Part of a small language model's weights: no biases in attention or MLP, a variant of Adam for these matrices.
Each number is 50 + 10 x the weight over the matrix's rms, rounded and kept within 0 to 99. Layers, rows and columns count from 0.

# layer 7 MLP down, 384x1536, rms 0.0656, rows 297-322, columns 768-895
43 39 31 54 42 91 52 62 47 68 23 34 33 47 56 69 49 60 46 84 24 48 41 29 81 28 45 55 53 43 38 50 41 44 79 51 96 63 80 45 34 44 59 33 62 76 34 36 63 51 43 33 27 41 35 15 32 68 12 69 49 64 43 48 42 46 38 27 61 51 25 58 33 59 68 47 69 48 34 46 53 58 52 57 39 31 64 37 66 56 39 55 69 26 70 54 49 46 44 50 39 56 52 50 36 57 58 45 56 47 49 51 58 45 57 73 57 08 44 56 56 59 59 55 90 41 44 42
45 55 48 44 54 33 57 43 47 52 35 55 50 51 45 46 43 56 48 48 52 53 54 57 58 37 58 53 51 72 45 43 41 60 48 44 39 37 53 33 51 50 37 49 50 74 56 44 39 50 50 50 62 47 43 51 48 57 54 55 61 38 56 57 44 54 45 45 30 58 46 66 49 40 54 39 47 36 40 52 39 56 45 43 35 38 42 41 44 43 55 48 55 42 57 64 36 50 47 51 58 68 51 54 46 39 45 54 64 48 54 55 74 62 59 53 61 53 65 50 58 50 36 23 37 42 48 47
56 51 60 47 57 54 44 43 41 51 54 21 28 58 46 53 52 63 57 51 58 31 54 45 44 39 41 39 49 55 44 40 47 57 46 41 64 37 55 47 56 38 42 56 46 52 54 42 56 50 39 57 44 52 43 60 36 38 36 48 51 41 48 50 56 50 64 55 15 34 36 62 47 61 52 62 49 56 53 52 33 42 57 50 43 66 51 40 45 53 51 60 55 63 45 63 48 41 53 48 29 60 64 55 41 55 68 50 27 55 62 49 58 32 38 35 47 57 47 43 48 56 59 49 62 53 44 34
51 31 60 51 64 59 57 45 63 30 53 50 59 50 59 58 46 35 47 51 38 45 57 48 61 45 55 53 42 60 57 54 38 55 34 37 50 49 32 53 57 50 42 41 46 53 52 43 52 29 45 48 54 40 50 36 56 50 66 44 50 43 40 53 56 55 48 32 48 56 54 44 41 52 63 41 37 42 51 41 47 46 57 62 56 49 33 58 50 57 44 46 43 61 52 39 55 45 42 55 48 52 43 48 48 51 55 36 55 41 51 43 51 56 47 56 48 38 46 45 48 51 57 72 34 41 57 49
47 67 52 53 64 47 37 58 62 59 41 51 50 45 63 55 41 51 52 41 61 52 41 42 53 27 52 34 44 67 56 57 51 39 50 53 51 64 45 47 35 55 47 34 55 52 44 48 52 61 45 63 54 57 36 53 50 61 53 59 38 35 46 60 63 46 47 59 55 54 49 48 50 48 46 40 62 56 45 48 44 60 49 75 55 53 65 53 50 43 49 35 49 48 56 38 55 48 52 49 56 44 45 48 46 59 48 54 34 39 47 49 59 27 46 55 50 79 45 40 56 55 51 55 40 59 43 58
42 46 50 32 42 49 31 41 65 50 46 53 48 47 61 41 62 55 56 53 58 45 50 49 45 51 40 56 62 57 29 45 59 70 46 60 34 43 56 53 62 45 44 71 23 64 54 47 41 42 36 62 50 54 44 56 21 47 49 54 37 61 67 40 53 47 46 41 36 62 39 49 40 50 60 58 62 36 46 62 37 41 46 52 42 48 49 52 50 29 62 52 48 35 43 43 31 67 42 53 56 55 57 50 58 54 39 48 49 41 47 53 75 41 48 33 52 47 45 57 48 46 56 49 52 44 53 52
48 51 47 60 40 53 49 64 52 49 42 71 41 40 54 52 56 48 43 41 41 75 67 44 48 58 63 44 42 53 47 49 62 40 57 37 71 55 59 47 43 51 59 46 61 69 56 48 54 58 49 46 49 39 40 52 56 70 57 52 42 58 54 60 62 46 51 40 49 52 42 54 40 51 58 39 60 37 49 24 60 64 54 61 48 46 65 65 52 46 66 57 29 66 49 40 59 42 67 61 46 55 33 40 48 47 46 69 46 44 57 34 53 31 58 47 52 58 46 38 60 35 47 53 57 68 49 54
45 58 68 60 52 51 41 62 72 34 38 70 66 41 85 49 65 50 52 43 46 60 47 38 59 50 44 41 61 53 47 53 41 55 50 57 56 50 54 49 61 51 32 52 55 48 54 46 44 49 46 27 57 61 61 48 51 44 65 55 42 56 45 52 62 65 44 41 53 44 37 61 46 49 52 46 42 47 45 64 56 57 38 44 49 50 57 44 42 42 63 53 57 48 57 58 42 62 41 43 61 51 53 34 40 50 48 54 56 58 61 40 45 50 51 40 48 28 43 54 46 55 58 44 49 53 58 46
48 59 53 32 43 38 60 50 23 65 55 51 52 45 34 46 44 48 63 41 69 52 61 38 56 52 48 50 18 37 61 51 44 50 52 56 55 60 44 43 44 39 54 55 74 46 46 45 48 56 41 35 51 64 48 47 43 49 56 31 62 38 56 40 48 47 38 37 60 50 51 58 50 48 66 49 43 48 57 37 41 58 70 51 49 41 47 60 39 44 53 40 47 68 46 53 51 40 40 63 55 65 53 61 71 42 42 63 47 63 43 48 39 52 62 51 50 54 35 68 55 53 44 51 62 52 45 60
43 37 49 48 54 69 46 44 42 52 81 56 46 52 56 47 60 50 48 59 57 56 49 40 49 72 48 59 57 44 40 43 42 65 60 48 63 61 62 55 65 38 42 51 56 42 58 60 54 40 41 56 37 55 42 44 32 34 40 51 49 37 30 39 45 53 31 53 42 50 61 69 63 47 57 48 45 41 27 40 43 47 46 47 88 53 58 51 45 59 56 44 53 76 42 46 66 61 41 56 58 68 57 47 47 55 56 69 55 55 47 36 65 41 35 30 57 45 41 33 44 53 27 39 56 46 38 52
31 50 54 34 42 72 51 32 38 47 41 53 59 49 58 35 57 63 59 49 46 40 61 31 41 43 32 48 60 47 50 40 38 54 59 50 41 45 59 45 42 40 30 51 49 56 51 70 41 38 52 56 52 47 44 55 64 35 53 52 42 47 40 47 50 51 51 56 47 44 30 50 55 52 40 41 58 34 37 30 48 53 67 53 45 47 47 52 40 49 52 37 66 57 45 46 42 41 43 52 47 51 58 49 60 58 55 39 43 60 56 36 56 60 32 43 55 44 48 63 46 47 33 56 53 18 38 38
60 42 56 48 61 55 52 58 48 60 44 49 57 47 47 65 47 54 47 54 45 47 31 41 58 45 46 56 54 50 46 37 65 66 52 55 52 55 37 50 48 42 40 42 59 37 55 39 46 40 52 49 64 47 57 59 48 80 48 44 60 47 39 50 33 66 41 49 44 54 56 60 61 59 49 58 57 53 59 39 64 45 52 37 60 40 61 45 44 43 57 53 54 31 53 46 43 52 69 51 60 60 65 51 51 39 52 57 48 67 53 56 39 51 48 62 52 29 59 43 48 51 50 52 63 31 60 67
59 32 54 48 45 47 44 32 60 45 53 58 67 69 46 59 44 51 47 59 70 59 35 59 61 32 48 64 48 54 57 49 42 60 47 58 65 71 55 43 46 41 50 51 51 64 46 68 47 28 39 47 60 58 31 41 46 61 59 66 45 45 49 46 53 59 67 46 38 55 69 52 43 58 50 36 45 73 51 52 37 45 43 51 38 43 50 48 50 37 60 44 40 42 53 56 51 52 59 39 50 52 61 28 37 58 38 39 48 53 58 53 46 45 55 67 53 49 53 54 38 60 48 48 46 42 49 53
49 49 61 56 44 45 35 33 44 43 34 45 50 53 60 41 52 54 62 59 47 54 68 40 34 37 58 59 60 41 40 32 57 32 52 54 53 44 73 45 52 51 58 56 39 47 54 44 44 54 49 68 52 42 46 51 51 41 46 68 57 65 47 51 50 42 53 28 47 67 38 53 47 57 68 71 46 47 45 46 50 54 55 30 64 54 35 23 57 52 60 51 63 55 25 52 60 67 32 51 46 36 46 30 49 63 30 49 42 62 57 40 59 63 54 54 50 55 47 47 58 60 33 55 68 54 39 39
52 55 47 27 60 52 66 52 34 46 45 59 59 37 45 58 54 46 44 43 49 48 48 72 46 66 62 50 60 54 64 41 26 62 51 45 68 42 54 62 50 42 29 74 57 64 62 60 51 37 62 49 44 41 55 52 56 41 43 39 45 53 56 47 50 59 46 55 53 53 44 46 44 48 51 70 43 51 21 36 39 52 58 39 55 37 60 49 57 47 53 50 60 49 53 52 54 41 35 64 45 47 39 42 45 53 60 58 64 58 43 50 69 53 49 38 54 46 58 59 59 43 47 49 54 61 49 58
52 49 37 61 61 51 45 43 56 41 47 44 46 33 46 47 38 50 55 65 36 62 51 59 44 50 42 56 52 57 43 54 28 33 55 68 51 27 36 53 39 29 47 55 36 62 37 44 40 43 45 33 67 50 31 51 44 50 48 49 68 38 44 43 52 42 58 45 35 44 66 67 44 45 55 49 37 41 63 62 63 52 50 50 46 44 47 49 40 62 42 59 49 31 37 59 32 54 48 66 55 70 54 41 37 44 67 30 47 49 48 47 37 48 42 57 57 47 62 66 48 41 35 41 46 45 80 37
60 58 50 41 42 47 52 51 40 56 54 53 43 37 54 60 44 52 42 58 46 59 50 44 60 37 43 47 54 52 54 46 46 53 52 53 44 46 35 41 40 47 48 53 55 59 39 47 50 66 41 64 54 54 42 54 63 48 72 46 55 54 66 44 56 38 41 55 50 39 65 54 42 65 60 52 56 44 57 62 44 33 57 46 45 48 41 41 52 64 54 55 52 39 46 41 44 51 54 51 54 58 52 50 57 38 50 46 52 50 43 49 48 61 69 53 46 52 52 57 58 51 49 50 55 78 64 40
70 32 40 46 57 54 60 45 56 55 60 62 52 54 61 51 54 54 54 51 50 30 52 64 43 46 31 68 42 61 40 57 63 48 42 55 44 72 51 57 53 57 38 58 49 47 57 55 44 59 46 61 49 33 51 37 49 60 63 39 49 43 63 36 50 75 55 44 40 49 45 55 66 48 51 44 64 62 54 44 62 47 54 40 68 46 43 54 52 73 65 51 63 31 45 49 51 58 61 62 51 65 50 48 37 37 40 63 51 72 55 37 39 45 50 23 52 48 51 78 60 62 42 50 53 66 55 61
44 63 54 56 53 62 51 45 46 65 62 64 59 48 65 50 38 33 49 44 56 56 30 49 61 37 55 23 60 38 49 53 71 45 49 49 48 49 52 52 47 46 43 42 41 65 49 65 49 62 52 35 57 52 64 62 57 47 53 64 39 39 73 48 35 37 38 66 53 32 61 53 44 62 63 46 54 45 43 37 57 41 55 52 36 50 54 58 40 37 61 41 38 48 45 39 52 34 40 53 47 53 42 65 49 59 45 62 39 42 55 42 29 43 76 62 54 46 48 52 54 47 43 36 43 45 44 51
52 58 53 32 45 53 63 52 54 44 43 46 19 44 36 55 62 52 47 46 58 49 49 51 47 58 39 53 46 32 47 45 46 37 47 46 54 36 48 43 37 57 38 50 43 50 54 61 53 67 52 31 58 43 44 22 47 63 28 57 60 50 65 36 63 45 66 52 40 50 51 52 49 59 52 82 44 47 63 59 49 67 41 52 51 65 49 43 46 50 38 56 46 63 60 60 60 58 67 51 51 58 50 29 59 54 61 54 50 58 53 62 46 54 65 50 66 62 50 17 48 49 42 49 41 58 50 42
46 36 52 54 46 43 54 59 54 65 54 54 41 64 51 40 64 42 54 50 60 49 68 48 56 54 36 41 50 70 49 53 43 60 36 45 63 58 68 45 66 46 51 64 47 74 36 44 53 50 59 36 52 18 49 36 45 44 37 49 60 35 71 54 47 32 69 49 63 43 53 48 56 39 59 44 53 59 58 50 62 35 50 54 64 39 76 49 47 46 43 57 53 52 47 52 59 46 66 51 43 45 35 39 42 42 48 51 43 78 52 55 51 57 44 41 40 42 46 60 63 60 57 55 53 64 72 68
49 32 48 46 56 46 49 60 65 62 49 57 53 49 53 58 38 44 58 58 57 48 57 36 38 71 55 45 51 40 50 50 44 51 54 47 47 44 48 50 45 45 50 45 68 54 44 65 51 50 68 46 25 35 36 58 62 31 33 50 52 68 55 51 52 65 40 57 32 44 51 61 58 44 36 52 55 58 34 67 44 55 66 58 54 37 47 59 49 46 51 32 53 59 51 54 56 54 59 51 39 55 63 61 53 46 58 42 50 48 49 64 39 39 38 47 35 49 44 55 49 54 49 67 53 48 51 65
56 42 51 57 57 46 50 62 40 46 37 46 70 76 56 51 34 49 55 50 58 42 42 59 61 55 61 52 44 56 63 44 39 56 49 52 51 48 43 61 61 43 41 47 55 54 78 59 49 42 52 48 86 57 48 48 47 31 71 45 48 37 54 64 51 34 44 53 28 37 47 55 59 54 47 54 49 48 48 35 36 45 39 50 49 46 32 41 56 39 48 55 58 37 51 42 49 67 48 56 41 67 60 53 54 42 43 60 35 39 52 46 60 37 37 52 52 56 55 51 44 38 56 56 55 46 55 50
52 59 45 58 52 68 61 69 44 37 43 62 50 61 51 53 58 46 57 41 54 49 32 58 48 66 47 46 63 47 55 42 22 66 53 40 43 55 46 56 58 34 47 51 40 44 59 65 51 40 52 61 55 54 49 70 61 51 46 62 52 34 51 39 39 43 65 57 53 43 59 61 55 53 60 47 60 41 63 67 61 43 55 45 41 33 65 60 50 48 58 40 45 42 42 58 39 34 53 64 53 59 49 62 45 50 37 56 54 46 37 51 64 49 44 32 56 42 49 39 56 50 49 60 44 45 61 61
51 37 42 52 58 42 42 48 45 53 70 36 47 39 47 45 43 42 55 57 62 44 61 48 48 54 45 65 58 47 47 54 31 79 52 54 53 51 46 56 44 56 48 53 48 45 41 45 42 50 51 31 60 38 40 62 48 34 70 45 58 26 45 41 55 63 37 42 43 61 45 55 42 52 47 54 52 53 32 55 54 45 55 54 50 55 53 62 52 51 44 55 54 53 60 52 62 35 52 57 48 60 55 34 46 61 71 58 45 53 65 48 50 51 40 51 54 33 34 39 52 56 52 42 66 45 43 49
41 48 62 45 47 55 63 47 57 46 46 74 62 50 78 61 41 49 54 52 40 61 38 45 51 48 50 62 46 60 40 55 38 57 51 49 40 49 41 41 54 45 67 46 66 45 51 47 40 39 46 59 53 43 50 47 75 38 71 46 51 48 57 50 47 55 32 46 52 51 56 55 46 42 57 67 66 62 43 56 31 38 45 53 56 58 42 51 61 31 51 48 45 40 57 44 57 67 43 48 37 52 51 49 60 44 53 47 31 31 54 49 48 47 56 48 52 65 50 57 57 56 32 49 62 59 39 66